{
  "num_key_value_heads": 2,
  "intermediate_size": 576,
  "qk_norm": false,
  "bias": "all",
  "learning_rate": 0.00349,
  "max_grad_norm": 1.0,
  "schedule": "wsd",
  "decay_fraction": 1.0,
  "final_lr_fraction": 0.0,
  "doc_mask": false
}
Each number is 500 + 50 x the weight over its row's rms, rounded and kept within 0 to 999. Layers, rows and columns count from 0. Numbers have three digits each. The size before them is the row's rms in percent of the matrix's.

# o: layer 3 attention output (transposed), 128x160, rms 0.0427, rows 14-51, columns 0-79
# v: layer 3 attention value, 128x160, rms 0.0458, rows 15-52, columns 0-79
o14 091:483495476470483398519527543549537581497526500614442484471474489455551496430552514451505510494511384496440492568585532430483545539539490466581543455529496492572531522454621420504465500558465498510455528453572505576500503549465562596428528518
v15 117:513459454520500521475536477473515509504435555450497525452499374561464395514420479513607515402551502502465496441531451474519551458499492612516482482487502502446512510477592481574493430450603543515454516478547480435510504518431494482557476591
o15 110:428513513540411463573530458610506496440517453467457565511475431505496530525544458564415475524503452497539486456528488483467557561488523443474501562452494580506451459474550452501430524501431491539489574429433561604489510445582481510473525454
v16 119:490509533491481537467550526492433468501525420400459564450549595503512405434515438531512477428616487533512433488386527518410562376543557365488452476522446465504516542482482515475579506531461524412538506562463513484451545455466459518458520472
o16 117:498515454416480512508504547488433409549481563476478577456586514535483480514512484569494544576597490414452490577576486422520461424562533526477498492559458480570503544530525461441497507455501572441477498529606408526453496486557480567518440537
v17 090:541446510490414528484454548490473554474453510470506608494493402581459489539419576518441461431573536522574458448407593449470537513433417486434480620374562494487497589380558357543505513528517497476492497520459447578567534524504473445493566536
o17 086:497529497502541480534529471576493516465509553453517477551492518485491495515557399516468507471597434489436568417437425532414537486558500541547473451447455584446542480535405608603425504485507505461465511406592539436525453527527551428501393461
v18 081:488489492468474487444530470557512491510531433514492491531540529597498458517437518561506562500503581455569497579493542503483453494473565461457507561496524505541475493531319569520474465512511527511523510474413549500521491492584486517631458447
o18 091:537577455537398580522461553456493428620494522481525562511537516554491531461548492503496547468525578499456453490540422589483557460498558433466502523479432486564496577529504469474461432456533509439492630570553497433548588417483474545503452516
v19 102:545494444576467564418511453427502600440516427453490517475558575537538371490438516503418600459479416495415483466428510460494598589486509506457475528540517483484472568472424571556580511439504501461521449573526512555495501402528469466538472448
o19 110:521530514504510488616553535559511440596453550443507546505489460482390541537532572593466555565501476500484550494497562520444437595584509450479491530418436498527480474566406565553523482505498512472505532502581495387471514509586503518500535561
v20 102:479490566461536370567514441557475622495464517566494540523456569492472520492532443536537488564462537580459538552550494433502548520511514596477490511501661405572537441533613451420439445446437514463517553482405519530454549483482437490410508465
o20 112:511444473543633498460461522518448556523571492565524432469438533469530468565486587451542431597435419499465551551543469506449492437478476430537532468475467482544584518412580574487500498519574423532500494491599518526510423554467611513535422482
v21 096:458518407519561473470496465589474500466495451491536503534516503568598450544496568557495417558519613505512418432469496448521499457496544547554508489463549434437515508445558422550349522510545558497429487528447519434477469501451428556515482450
o21 101:537430565464485503491522503537570566474555560518468455558566545506594469608478445418469481427535464539460502612571538438493486581442473528457517458621532549479456498435619512540530438546466413455572407513504455468397489509477582534498504474
v22 097:451471456516542522540504553490486488442479543603361546482482404525473416498448568483421506562553438504496502478447537471491567519518498623552378447442551463529484501486490494561583499487532485529434522507459369478530535542524453505532465507
o22 097:481589541499516492660423485543479497463478461472499551521492484508400511552546537527458487508431465496476554424538523507527511606488450495412565494495459533359387507544516551590469503528462499387484447497486515436542452536510610527508565539
v23 098:464480503531496518478464486532464465546468395443492432514488609461573415468444488506536486433463472528550373582452442503525518419470574511627566498575522552450452471420528615490502457512474557407507607499491584444507413416488496596495482527
o23 091:585473512526461494457642538472494426505474540482577549533531438494428520595480462504541435476498572513560502616528582459475512434471518499507509598468475495574574445467526435511502491498510451532502444553506462632364608459367497512501536460
v24 083:556630475598429595447501448510562554481479533488530494510380438478528489556653529546522499598477559478487504431493447514468557521447487529473553420459383449475589464626491518528508521486520571497519481464438553495515470471409491464522359531
o24 086:439455488521509459549401615551424476506537418535393519463569511568583525579549463485417574517467479436469385510490451483488581579517426501493507502514456525561523460481481531494401404534535470529576499520434474502408506517422422581474637491
v25 112:550536512508516438478491515500361565532516405502492429557503580439564481605491451424489540522464493557526440546488506465455488647476480479486528517506574468505528485441439398485496532475494467435547481492477517406492542470528415493450500473
o25 113:564471454465595525513433487425572424580480538571454496467556505538458494531436601496467462532536585482501480637582526533505483465387589533439559402559514469479474556531506590500478451472529444560578429455538419395526420607538498507539505502
v26 087:534481517489392495497537414448475479547549484487448583568489556418522511519571493481441547523474474482438583557595478524468553497569475567377549556580441468451431373492394507511574493536437554450535554538561488526535529542502501457495522483
o26 088:476496420553595579516547580502495460530519448465530478360566480519442546412453501468608497504501519427464433474490438524517529454472445520575555613466567523567560628426483461538515394490563429516567518518406587463554360506637403438546493589
v27 089:505491574490520523438535445447537548489526539483452573506457479457427583506516455560507567491523476424473500475495462503457482504447448447381468492490481498486461420608504450438561490497474518496397457476415454460582599535531467570482468456
o27 086:475580443570502442567451511596418514540538464423491497463498440548562490406592535486466459571441497464522443470476479493556525525531419527539463547472468504525494586528438478513427455489543576509555518463483515461474404500496420510490530595
v28 094:586480443518572450542528471478478451402520524490488453543435587455439550499550482544518499481548543445402564527503482546482470551545503522396458533485472494505501488561408621514505597474466495463447458431494547517537534518495481397571518467
o28 097:444447495522484538495443492475492551613539451397567493494545489536586455457484496541482489475579529428456455487533561594502576339459458442522455543519519512466488605431378491439541410494479598463477564492450520469523534441479545475597442498
v29 094:474488441524502461542439592435535490473502491562424563511543435594537438495522521432440579557536484525585519438591603461553427469496444368421396483431520422514452563463437564486473480558554464552524473494544531569445527496530478452479542385
o29 092:508543519503512508469518421451464503506500547489583442540424471467469502432494558456518543529496546533424463525373470564454502414533569494449507598508576530505520426535483508503464540447443563395503522463528488390574477510624523464494448491
v30 073:554458470525520488549419491440547436484547523494507497475496462581537491527574483435585586584502519457516562546512498440480503523468528457538513495546521365506412513505519456517493460488488477497619534498555486613466476351455508515496445501
o30 073:502501551412501492505579612453496551530410479549535534393550536497493481424443519522558464553516509530481493475459482497437423498540561441576586542476474504542555491540535453511522462523552398563513601522454479487453475533542385554536457480
v31 093:569462598488582500468618419503472547496587510572458580507447590499513486500479501479421511430436451498477554504434476430522480526442484511390447444493476479545477487502469487452567501523412441497533492530542413438570510505467520409551508469
o31 091:494560477503589439595503532552436525504431469465461513513510555521511458464495614536436476602416470494528526456554497524525448580552419492549503506468541520479518571541516524481524446542563456488463424478430549442480468503642535517516507525
v32 092:417466488483466535541476383478518655502458491469438495520480487494507570499502467506480570520508572527559540519521574521529454551436493565540527524444444553428459397596491555511505519512535551548525521489479506485526484552548374433486470451
o32 094:542474513539556443510443543432493459585506434550533446532481477538483484576530535486459555529433511473464397510516544542459500510468446457371453556488537526474523475499442665524456429509485555548565523429569483483531495451513600466541545513
v33 090:461528533520444432407608476505559531521516487402412490479510484578498396538478503483456514487537481519543633507434509397564470454480511566437421606543543544517526524491399559592573566419423537428507524452476514393518495538529511437493500511
o33 088:549596501520519559594466587507526457557508432434545521516525494534549553504536506551455462476473482483494475485505487605518526457548499409483485506431423548522478637525510503450529446535573478415485539512504518466549531493489473627477565502
v34 086:526495558422447485494530526511484491534549446485490546483577546442447560443558530492547521536412472479575506488445576580515477553566542573538473546424560489649536513519474437428585521536516533457475480461446496497476414554546535503510503520
o34 089:572527491579492547433421430534398444560504517552472507523480493515442514539476509505530537444489528444431536411514461522477513402522474511471544422490502478404512448506475566500411552415532576522482510515607512478485605478441518476522432478
v35 092:501489578398385518549465484586515479488486520579636544572465493450483511450504565517443514539509621552526534501542573419579549493500412511385527507420505501487574400477506491518465488524479565523536446521540555486539556520552477488497463473
o35 095:426461470580532512517476491506449581464575507434426440617558537498601529510553479407523507420468470501482403566507402505472570429438506514526473498549545555539510577466486530481466484496538427422401478514494552407496421547514518497556506513
v36 098:522558487555569511463584504484491518454477571561431439407461445474498388561436460521486540414574494475532548402366479429484504537432533468487468427514489481471425501419499526504521510532574570452405485395534466449560462503447480407524459527
o36 093:471466457476433436616469465553428490511513431371500520557462387513506489449525591573372531614452464480448486496500568551470436547438468533498500539473559518467421468540541479553512510523499482525429520401461502533469567434497485567408504499
v37 109:495487601453442484530437510492469512561546457468507484478471583434557496495507377592521493473448490532509550520464493505450504530464432474506520438526580499538559439472530447403433562537526516605573420503435567540554540530503532577498493439
o37 113:514356443547500488397462516408452524506531559549494464445488502426539405516495602474552569574477520557560523546581461528575471466405500513557525494631477408585520556511540529599522474490522484591481454454494446478470498499455517417510488527
v38 090:452529561435493441489426568466529487556438565371432477476389456513521433459499442506555457464566573542535515489474477441578536395519506515468482464443509453450567491467581495574498492480490474525525489547502547558481551559523499478524511483
o38 089:434384430552408490487531491555416466431549474545555486492537466534526527439536513472448423446495426517500488539508456494511606504449549485546425556575482570554535582414509443427371494490470543449433541493564469608565471492481519532384502487
v39 091:487567425497558511543426545513546604442503388560439470463535527463522498637518478497565553457389479458469542557415487472486497476542524533484530416476545462640525527468473493446419480463538434551596521584520419581467420477475495474460430401
o39 084:496456577446493594495564493483561518590520570508544600478471502501437461496482544476496529506500454591566504511512541535423488533427514467505489449530476500385429516582444503544525486477446515414452428416524510481550562494536648434509529472
v40 101:533536479493477595521506439579524420534534541501555588452481408601512471450468520495551516477634523521486468470406499446490529350476547463487506564506563560517502566479410503532514462451557521534470480480573530479551415474443429555494494565
o40 102:506513521454370477549586581453492490469482535412510558530511503607561521501521423573445521499528518487519523447456400526505513459651561464473432529495369508519436464491591416436484464488444473413519621542470492523509620428463548556495470472
v41 099:519432513479559475479524407403473558457567427534420519472519526509531355456429472571478452525547476554438599526431528474520601490516578499494521511567545494425471477455438559612577497504462533579462520448533470524494541594431458430521554521
o41 093:475500448530425517505561633566513495549535479421540500478446487467483495512550552549490552537492477413505424508497530561444388561370458444509504552458466543454459541592457533571579485494472451406514525454529568521514535455518559481507514532
v42 090:512401507508509432402525412593413508519555562548564494536418557504538511465548518512498429566449524529456494466578581592404492558497537516522449463502562568429533495588433502526506533509416446522442499435478543567441469571489549526585476475
o42 090:544473495513588581413475547504567590489602509552515426435523541439479533486527478464566514411521513487528521473478527512516468610428520436588518532497536469473520448473593483504553524584511588513521407513328496532447529478502448430484469515
v43 087:408431445522538482532467582496574526481448494460451444553485396524513526496467520495473566582517400450545449545545487485466479399618505598589523558534495533504465464474432481434562553535547488497432480511479483432532479418483572548491496539
o43 094:543584539514478531504499485444512377468492504515605502435503463471529456519490394453589498470445513539517476430449476504547605529511413517411497467540433502549509544440491459472520457493512522474482576514436541576541497542469511462541530499
v44 086:535413459483548476423536490485433566462542521477452485582489518599556587601506502487593512488562575460501482580471471504522543445477527479480578510465507473419429451558568399479443470511478477569436519555528583428419518522510495510559478512
o44 086:469556491405466470501449505536534513580490517575424384356547517493573424512494456496481427495521495539454512496499541481499449470444519518487440498531496510459527484470569499489475483487526534487613669504616430478509587514552537501493422525
v45 091:496515454521516466597428547499556413465455525509551498470508490537455523482480535456409497541510432509405592519536548530580512471466454446457539506513499518460506472455388599526479452515525547635468439564565470486469559592454531498449594506
o45 097:460501493478466515473571473471508507401501476365553471503456498436513455405449446556566526485503528443612460513405470543521522511518484546615464552545494546577437532485433475490638554526470466450454430449431573508559442495591478473604510546
v46 084:531439342433487563541484511510503493466517474482512525521519539535431582557527471435425448522449473451461559524531520474416472603453539535443572567509422491556423577547448486472470619582458538505546410428528557489497460461450596401539478441
o46 103:556551603496538507510533474409536545528509433514538508429550572420515454477393440453501503481519558521466506490573532533555475497441429500510514531574628478436567538503507417519610380511511518528476476463436527445495443501581529512613456480
v47 095:544562529565444570471506482504532464532484467423507587560404478469545531536518462535449433446561516494613514526605476537459442397508465560525428546481551515551460461435586477455515541459512411454528556570580567389480507503503504515476499528
o47 097:524468567507580412414544480505491531529528555538458416501579452516549545480449368497590521377526506601444485438431394441482557414510481496504521540474392498567578529563485463527434453481529520501557580476452446530506552552429470470498547473
v48 093:571509556545505500579500543481494489498501541471533466503548544389451595492567532489457447536369485470559523513437554514569537568434459465495470563581586403441507433553413487513514509469554492499519444510382477397595533558577505451519514496
o48 095:485505456513457487509332480421495504434576421507531514529460496558511478556533588547449520507449544475439584511456500547561533491460484541509491413483563537499500521503511543468454552424516475477434370477563495362473519513557489584573491512
v49 100:485537530531540528574511558521472500472449497513579399525541571519539548478507572525424615458511419563456510582415491475567455638481526498529508488505491544487513511527561470424526513554428503388522496493436482437594466383511480470487545479
o49 106:481515478482607462594483408472396459475397435414517519567559531522530455518459510561444428580438543438554577483593556541565430501619454570406432501524470517426504489409405530449525452521594482597462469524515449548493438548500563565523540481
v50 105:488409504548338492419489530538430489496480492407542509505548519566493421486471422548563541451546591484520489498454464511518512406536452533563476545507436566533509576518534590435541388584419493460544576539483515508576517490573440450455494542
o50 100:543449465473523582427521566560501516521454487441503545549541502543499441549479373476534593417607443467518551476595532459512548330521560480507497561504485558557492619374475546495522455510523529521423499518454479568413475459489490550517503474
v51 101:530537537482486525529497473439478505478536445509512495638488483493584527425442562431392506577484489587473408490471498557564553605526537449526400447498593465392504514473448439469507541522608488496464376487410558534447491453569510532510530492
o51 093:545466483492478541457480400511466451497548596504490498561465545502478551545524573398494534527414554540465626488442543516565450565432533539392417551556510486441477445520503596526469463501493538473505569538511375466402511591579522475401479500
v52 086:458596582493481445526524416561522540476478450533414512504401562569526536440449502509473415551456494593500482503488453470499423595359481548600453540466526498543493512538513498477514467401501510490457463540457494506462513529574397481536469444